From a checkpoint of a small transformer trained on Wikipedia.
Size: 15 layers, MLP 1280 squared ReLU, 36.9M parameters.
Architecture: LayerNorm before each block, embeddings untied during training, exclusive self-attention.
Training: a variant of Muon for these matrices, 263M tokens.
Each number is 500 + 50 x the weight over the matrix's rms, rounded and kept within 0 to 999. Layers, rows and columns count from 0. Numbers have three digits each.

# k: layer 5 attention key, 384x256, rms 0.113, rows 52-63, columns 64-127
# q: layer 5 attention query, 384x256, rms 0.112, rows 53-63, columns 64-127
# v: layer 5 attention value, 384x256, rms 0.125, rows 0-34, columns 64-127
# o: layer 5 attention output (transposed), 384x256, rms 0.0975, rows 0-34, columns 64-127
k52:485419531548519463509498584453492514480534492508479420514490611491491553479427438486546558554396464553568470551452499496566537454355464453567415523542502521529513526506551400566491531474456462
q53:450448443442536539570532484527468488499496495484430552473547430529535468480522474517581497483509516483446469521497392464422523599526521614504511490531477490548487362557540522514555520521479486
k53:518560511494426511485573507523465532506431491534518595465560464460552491524425469503525582497620456481516454527525450504477434504498552547496531414469566573484454481427469576494516546462570535
q54:517432446451455490489474537449469475483466523494579516446391392457497476461431545528460613522522531451477516493425510512470408461471499661520505504548535439509504495439514446544486498500471482
k54:520519515411481626479509550531419553482587441537547591410504480504504479433538464561523587476562484512490419443435545437505562557544498501433468506557477486527421429590559449474484534642427518
q55:505385468517436438614549502482527468482517434522558519454506462558485534492512504521509532574588502492544532517503412506435496473474480591622511547528552483473509407543499513494527456503478495
k55:493484635527498508607539466518558605540498523530457636478552476596576402531453484560509531518495416539544439476450526504589436556520464401491477543589538492489581428411626510536488506559520498
q56:507453517484511390586497406511508600491447534616481499539500487540546540596500566501599568475496498453524483536588469455379484506540517543523466470550466470559515472502482497533579597494505454
k56:510469535540469466491474546512497601476477447456475513421439420490449534546533533478564496490449496440510526523542393498461515519496504576494374520563579514585507581484403492484533500460535402
q57:554351532534470433426500498468503543476551461532592515573435390613560432505554503593505561475536546424627470551543490483507439573524552508542530424472528572498575451518478561516495572497513484
k57:567516616420493524582540507564477476560423438459541572450446517510586494595547591512475469471580538418512516545465452547563506507456627456498467439493568549495522554526554520455483539537528442
q58:532503546524508492509538481492482623461440471557386453507543568429500404486476509471516463467541520550557441509531531498512547391482628390544566477497522563550531550458523405546461478479463535
k58:544476581540579490437524433476442499465444473524503455428466518512477463580484466607564551530455536474484508456479426578497606544513564572581431528471429478536545463562471507488449461675369533
q59:467502474509454403455443540507496562507463530560500434512477574533442431484518527530433483487553593460512510486524387478418497499500478468519532535523494499576501517509570445559522533531458552
k59:458557510415525477517536537559505563426465493466546483562473527504438500459484434445487507495570535511435526490545512460513510385506518569497494560543488537571518492549474470548476477502496525
q60:499524602447527476493521489490581504437518474564490505572475467461450579514485504489499512516465481489495519533505554522557550403530507476430540497502556502485547429506546491531520542499474522
k60:544571540517522424421448425492460476448468384520490475489497621528467509561421486543623496483523536494502418526464435544489514454539578552433450459556473509584546401535482611472503488490529533
q61:478535516460525468547569513521454455443401519558491514487412479567468499436506455462510485528460462431474553485535470455465498450490541406501514486521459498519508449523469539598543409511461473
k61:510450565517448489548493472491544468505388489534492467464425509500484411488437507478552423559592456552516562549550462560456516460496475603453511453512545470518438456445555582529520465635497474
q62:471548437588580493528492549559471442547506496509437605441477460463424468476534383498557545442602568488471470468441462466563592469586517528501515562570502419476482450493513479451467506558471476
k62:532541439572541524454428458461498454410467475516500413518490512626488512486480539549525468486533466556481538485545519430424518428500499452517524462614469563344478462488648577383567442570572554
q63:489542456506455506559495491493416528596568507461551471412500434495544486457571369497488484471538416429459448526422519489478521617553482558576528455562451514511576453492493479495385468435465339
k63:479397540526525552508573514496596517501534485516489544430537478432664450453458431510541511541513380595424538482543527465547512473518435506452502432545495603513521448517476561530477469475515367
v0:414403467523495470529534507535489479519532433497509485564502551437446490465563423482573511573501470489506526470478625537451483488453520460397468542470483476552444483455575431493549531467495459
o0:528485536408546490413501507486511546486567484578505509473442551492452450555441572451576539513586501423586502420479487539460572418423552457443517524539458501502530475453539531458495552422476492
v1:533480519474461485476529521469505466580459555503486519472465504482446554465534495465534508459535425485433496522447507505520462555499589523586435420461532462546527480481490540497453514537468472
o1:425490560529471476481451485516477425460557569548444458472475417461526528474489473556624489490528474484513466368481483486534530480441537532457426434492516502613477447498449471501472504548508556
v2:501499430494472521432497477543439468417488475462563539528523456498473573438524501432511499473520499526529461463588501549440500420495543522546520453566530341501472531517502462518524531503482490
o2:518415536474488512550502501522578522476466555477519521514474391459421519460501490502484491571486454495532458471575559487494541532465478500548485566493519537483511441514416617442516578513600494
v3:516504529469564564450492452521403521471504547469440610510433467474506581528411477451486535555475422523506507446401473522529514489583584471436499404451557501395486514477410516587484514493509462
o3:582519579569562615486420419461446562499583550441564480549509527572524506508496482489455431555490519620453480347508498458499462526487479475499531453465516468475524539365514511520567521538490497
v4:472490487490481418497479483520476457549486382499568513465516456453553520478522520511543476547532459557598509473484497460531508509552528544488508479485495545519524478510531503535465514502583545
o4:477477492513391441535494541438514510496579562458544489427536476547486490461477500580500501570478442488528560440548565533539505473454522512476557525488578495496461454461494446471459466421500543
v5:480457481598574528507454406532549453537515473458508553560630532476571483515449462476405471460462432555523403455470550474537488509563582498420365534475635549435534521500520505510503536518544507
o5:510542616613458511458498507514506583525434496547476529554479505467474455523501418469536487534521445635530505536495561494503577497529449604529421486504512493486546493459542516517447450499522524
v6:513551475438510517526514481507515468436527514473519421541534539482487552445465477482502465391510411519486520462454493421457500541520542569608450501496488385439542543544476481461544514464527503
o6:567485439484600472543535584483484466478454517541561434563548535500525533428511516562518518522470490505556540474542469451529472435500575497554468466567433517479452560500542463544515468544545500
v7:468476426525429562413514555459486546490574493548521522515451550494435563534498541432540446583441529490458454397551465503464485487503436529497514466510468423460497555480482596525437418540418608
o7:500515422463609417538505497480493521524487484470590565530560634432558503519503491499533486455478514535532510491515530554422440402554593528466558541501524500462519574496534534492464509565516507
v8:478484593410550579535528468561460476502576573473516494593526593427524468447538509496488467450513442513545431577588486496533462516493411541431518521520508540578421456542549479501568569526480545
o8:377551494430475593497528520594530434499538478536433460513421584518509494510571592520539439485491469518437500489522532503457450459590477447543532508511464539545489500482457433471500492485552395
v9:473497464497489476470458538440369395477371466517536540519461499550549570472495497543498452619561557485530611629483522523520471594482543495600511500494541446477354544525548568493449447477515481
o9:396578579583543357460426503506467425498438448516474488529515525493533550467569465530500635448554542560462545512463516422504520588522517540517572536498546442457492492535621512472487490472447557
v10:444520559461549487499484505475409630503504467465518501519388451482517555559495380451485538508486531482502502506553520499474582465501426323558534572425391452465488500479467476517426545560531502
o10:534502449576578405531549472518533596511572507539461468461520528484530453516586439449528533489507475511391532582634596523465474461551565510479470547457526555494542478548428458511562554507467486
v11:511499553481496483520485577535490522513450483538494458472458537580448474504533495534486440455439566487459514530495547476454452501410510555501553573459449482518508486526520519545504435576460447
o11:480481415448445532525523571535416462414432567426496475504555469487484537461532521494547521417492503432511453594461525381458560450527522579479555546445479516564444537492513454503505436552343426
v12:475423467520438418515471444531460544504534537495464484502553518416479443581442464512438512513538515489492441530431551521501542541515451447482494403542520494487492545440522482502510496473490483
o12:574514466597532529495431341514576499528509486464524446476451595409620526533468506476543538562633543452427489557553597518506434501425480488542564476525463539508543494484538496501483544472490534
v13:518492464451526495574471425433480490444498550458509519561577514545492481486521418605524559415511479488508534556591560490522613543515505474394522452503593553528501546405521512534511577428557495
o13:556566574367442610481465481468425501473451467515402412496494516507482471496399598596496599460469530513498505446529572410546577572481416601499412422385412519497548494554444463535422469410530470
v14:542522548517598547475482527438495544601630557456535475490535529597524553535560588520479546489498477603462509514498487474576561508508448540472536553418387538458505520504419542477526368539451497
o14:504528503535462404476435504404420472504471594476483540422548448459503505543536436577474463526421522549491508481559455496492544497511586475524481529509528432483511486483395558458473421517475468
v15:432551483525498448558440530510479457521511544492415537485452548463474594515458507459470543477473471543652510539422537423417437532464518476437471506459476451517514434460445546468500426476539462
o15:526474530557523449454531551530477431552520469432453567465574498477518638456428485501543485445513511565534534461454531476418559475455600450484518456471490528497517481438450520552498491455591412
v16:527506568545456460495567413533470537416549548467501493505496449408548498522492575501451480575522454474487598560430556513521488519458486499472481535492523513514457471586535506465472610510525594
o16:566462599464469496458499464491609457528435522445482505454544508460620547452515535386454438477464506478496514508472564476503546599451523526490524525531527570437399399446399521455525534475595445
v17:502600551374602564504545598456611491508554565573449486468432566438466509435564472421533448432486528553378575509536485443471448487425473508570491434540542353454574497543460575429521564582461591
o17:430524453495605541494549554498443446568574485509507449462582509415456530423498472519653527446588452500475510520593410477518442473466447556495449427455490410441468422417535501597582605451517467
v18:554452541527507614510549552466529458502594495493468514492555494519470493535577487539552472510483516456424448529564520400470429564526500500632481499481517518480494464499410513550493510495589538
o18:531482530491443499376554505544443532424470539419475516581508543450392473473550459575499502528476408457463554525479382572465504555475475544508493540501463545581458443584481444479477508518513544
v19:444481411476550485506551526506434533537508548458455582532480570571645537483525537533568432369465421491488469486480563428408531512553438487443557582436526444554470502563411546522519531527520497
o19:463525507431495484444554510428537488532548513435475498522551526489578498403530495495525444453440461461493530557475562494507421504513405496594544418505461504486488441522455549454459564536522528
v20:547507594544515482502508511469539520563514467461461460545511424580474527554462413516521488511459485603465454585468502486517511493485486427581532427516537499552565588555493487552531489488491525
o20:584406538504479480525481498599445523436392552478450519485507482561492487509585500499394492437501534537494465411468455421510532522402551495566413534490412557507466528509538420556579595501401553
v21:452425516557551506528487518506438541455480487477494524434506538515577496486497565477517448448441522478403589476422512479483494570474565532530542548560585469495419486449501603505503515459591476
o21:475445494449593451590470540518489551612457520465528513458493485562561511408492618474487485508562500471481560461499495469480569472549442603487464495556489488493511500518565551485284410484515465
v22:479494466437545547433485537452514517533490541514506579586538458547513522427663484511551518459472538509522554524389490453489502578574448600575485456488547535445504458448442438486534483605543538
o22:517451586477463513454466515492498491467514512409523469486484459584562557472428508511503578523507481519464544564504542493501462527558481533529440526574527470600498489452478590438584569486554439
v23:511400536448575606493496562454429530569464544506448516521478501453493513484514442485547500530516511641496575524502558406493418552555423442542565487464626470431607443624511492474455506468413605
o23:443462448456445511477557493492465607600539476510432548556596458479431454513530550464573479541477542524501594513519411491536518489446555504576513460467471417496504435454458461521564472478498540
v24:565425513580456515543574462429584536521576490544445472566406447533574547543603424430507498568533545499501472406515540451457545409509517480523439498507409485529457547494471556544541469445479509
o24:562449511476482523483491510482520497439536509447456473444489392444594407450519415500501498451477469437471491505547536594468547558537476558472452469513573527528531541453444518484487528478544503
v25:530478512583549482525449533546450498534510498408502474516588455564493547511504465493491554611562519521495473495491502558530483495509408432476555422590478494512478489547489624582547381437396517
o25:539457539575528520553548507477393459447449497561499490503535461524559403498451541473507544489459447592476478513469542504590540480558541506486544421520512642525505538480468546455569467518479404
v26:483572523587447488499511532459553568574462532518438570530601548518511547445468484528585468405450490495532447442433511469536440569487503543474436455434580453429497435455436424498508534533505551
o26:419449536434515546489470492497506511435513516510522436569470530571568511469490517494514562484515540516463526388571551606619480523575401457486420535478513459496503505590602470494449548489508424
v27:497529570461533461524521507382454590532534514496532573559547471495464530529501469520511531403543458565478560546508545490531537422469388503541560502574495529494504490513466541521419528536492542
o27:496498522416517517445559546473553522446549514506535578488480429520510536505522510508517521511620529551533534517495485440536515451431545474484507519450477502569577472568474474525480425501548481
v28:457516497460512501444468457624494489422412499478501479502540509455499453485471417506426585507485491493469508510532525432473503510510514514502529529505450497489525485545445491483489448500452476
o28:453482473485525460537405427580449462489509532430471520452495465556571591426519448495550534542518502489551549519471521297423444563459477531538617519504470489465613473563459543453468464436441471
v29:558493420531593542431552517440571506446506472510490524498578543546524555483509502470506502464534486442493442475561482469512467503499488532464530494479616549523518522520502520471510505527531451
o29:480461532527438588500467515471504494458579535518457507530466436404495444474603406548556478595465514495571512567522465546565498448470497482397441507482541565460452462512478494454462497523476549
v30:498537481498471516492432502619508503501467489468606480466517474482448534581538430547473512581478579531502486406398538541527491518473619449416518544456539452478528551450508527501459447460554466
o30:523548489470551487458429422483425482391500559416510511514468469443500463497511455490487460586443640537513554493479507501488592491409446511488435483492598505485527526493492440450553447393462395
v31:504586525507581515535497427493402476537516448531525514627550518513629567450494480585480454444487494501470419505543468442448401467541478530517468553469518658571498543530590423489486466538490570
o31:447529577427532526517478559543504528594473568525431426581458400436450510486444469530557486510519551496593513512506472499481537498467497487462491476491449480461510560585554343486529509542476460
v32:566437523548490504525460483443532456447577561492446593489544568452499562540437527496437466527475526484395410571565524432506494493459450437445488472528524452487537559475464485480563500560512470
o32:548552563507457548451441464482414511480583575489421445499516540387422576477510499540453461565538474544504475500434452539457478415444423578536515488506559433458422500426459434486499496486553481
v33:538553496421389450505523424573464493579540490483478510562602548516536467490471567548398535544583434475464515438530536573574487545492523558447516447534511556682498504505516496504560444455550385
o33:534556515511541552545482488503521450531461540441467510446606520435564526485406411500513500538520466508573505489532443516455420491431478471438503450491450574541466456511479467541525470568590481
v34:480522543497444466494487458527516524534494495519539436480549540400508501526489465446499511512409485494409484475461493550448469494520477426448458525503438427484404466461472480505599506520590489
o34:492491441511512485520394406496454501592515465488529483444467502495487490491534415443519543517461591484454427464559487553471566475488510478480520473572563488511508413467517545478471515566485400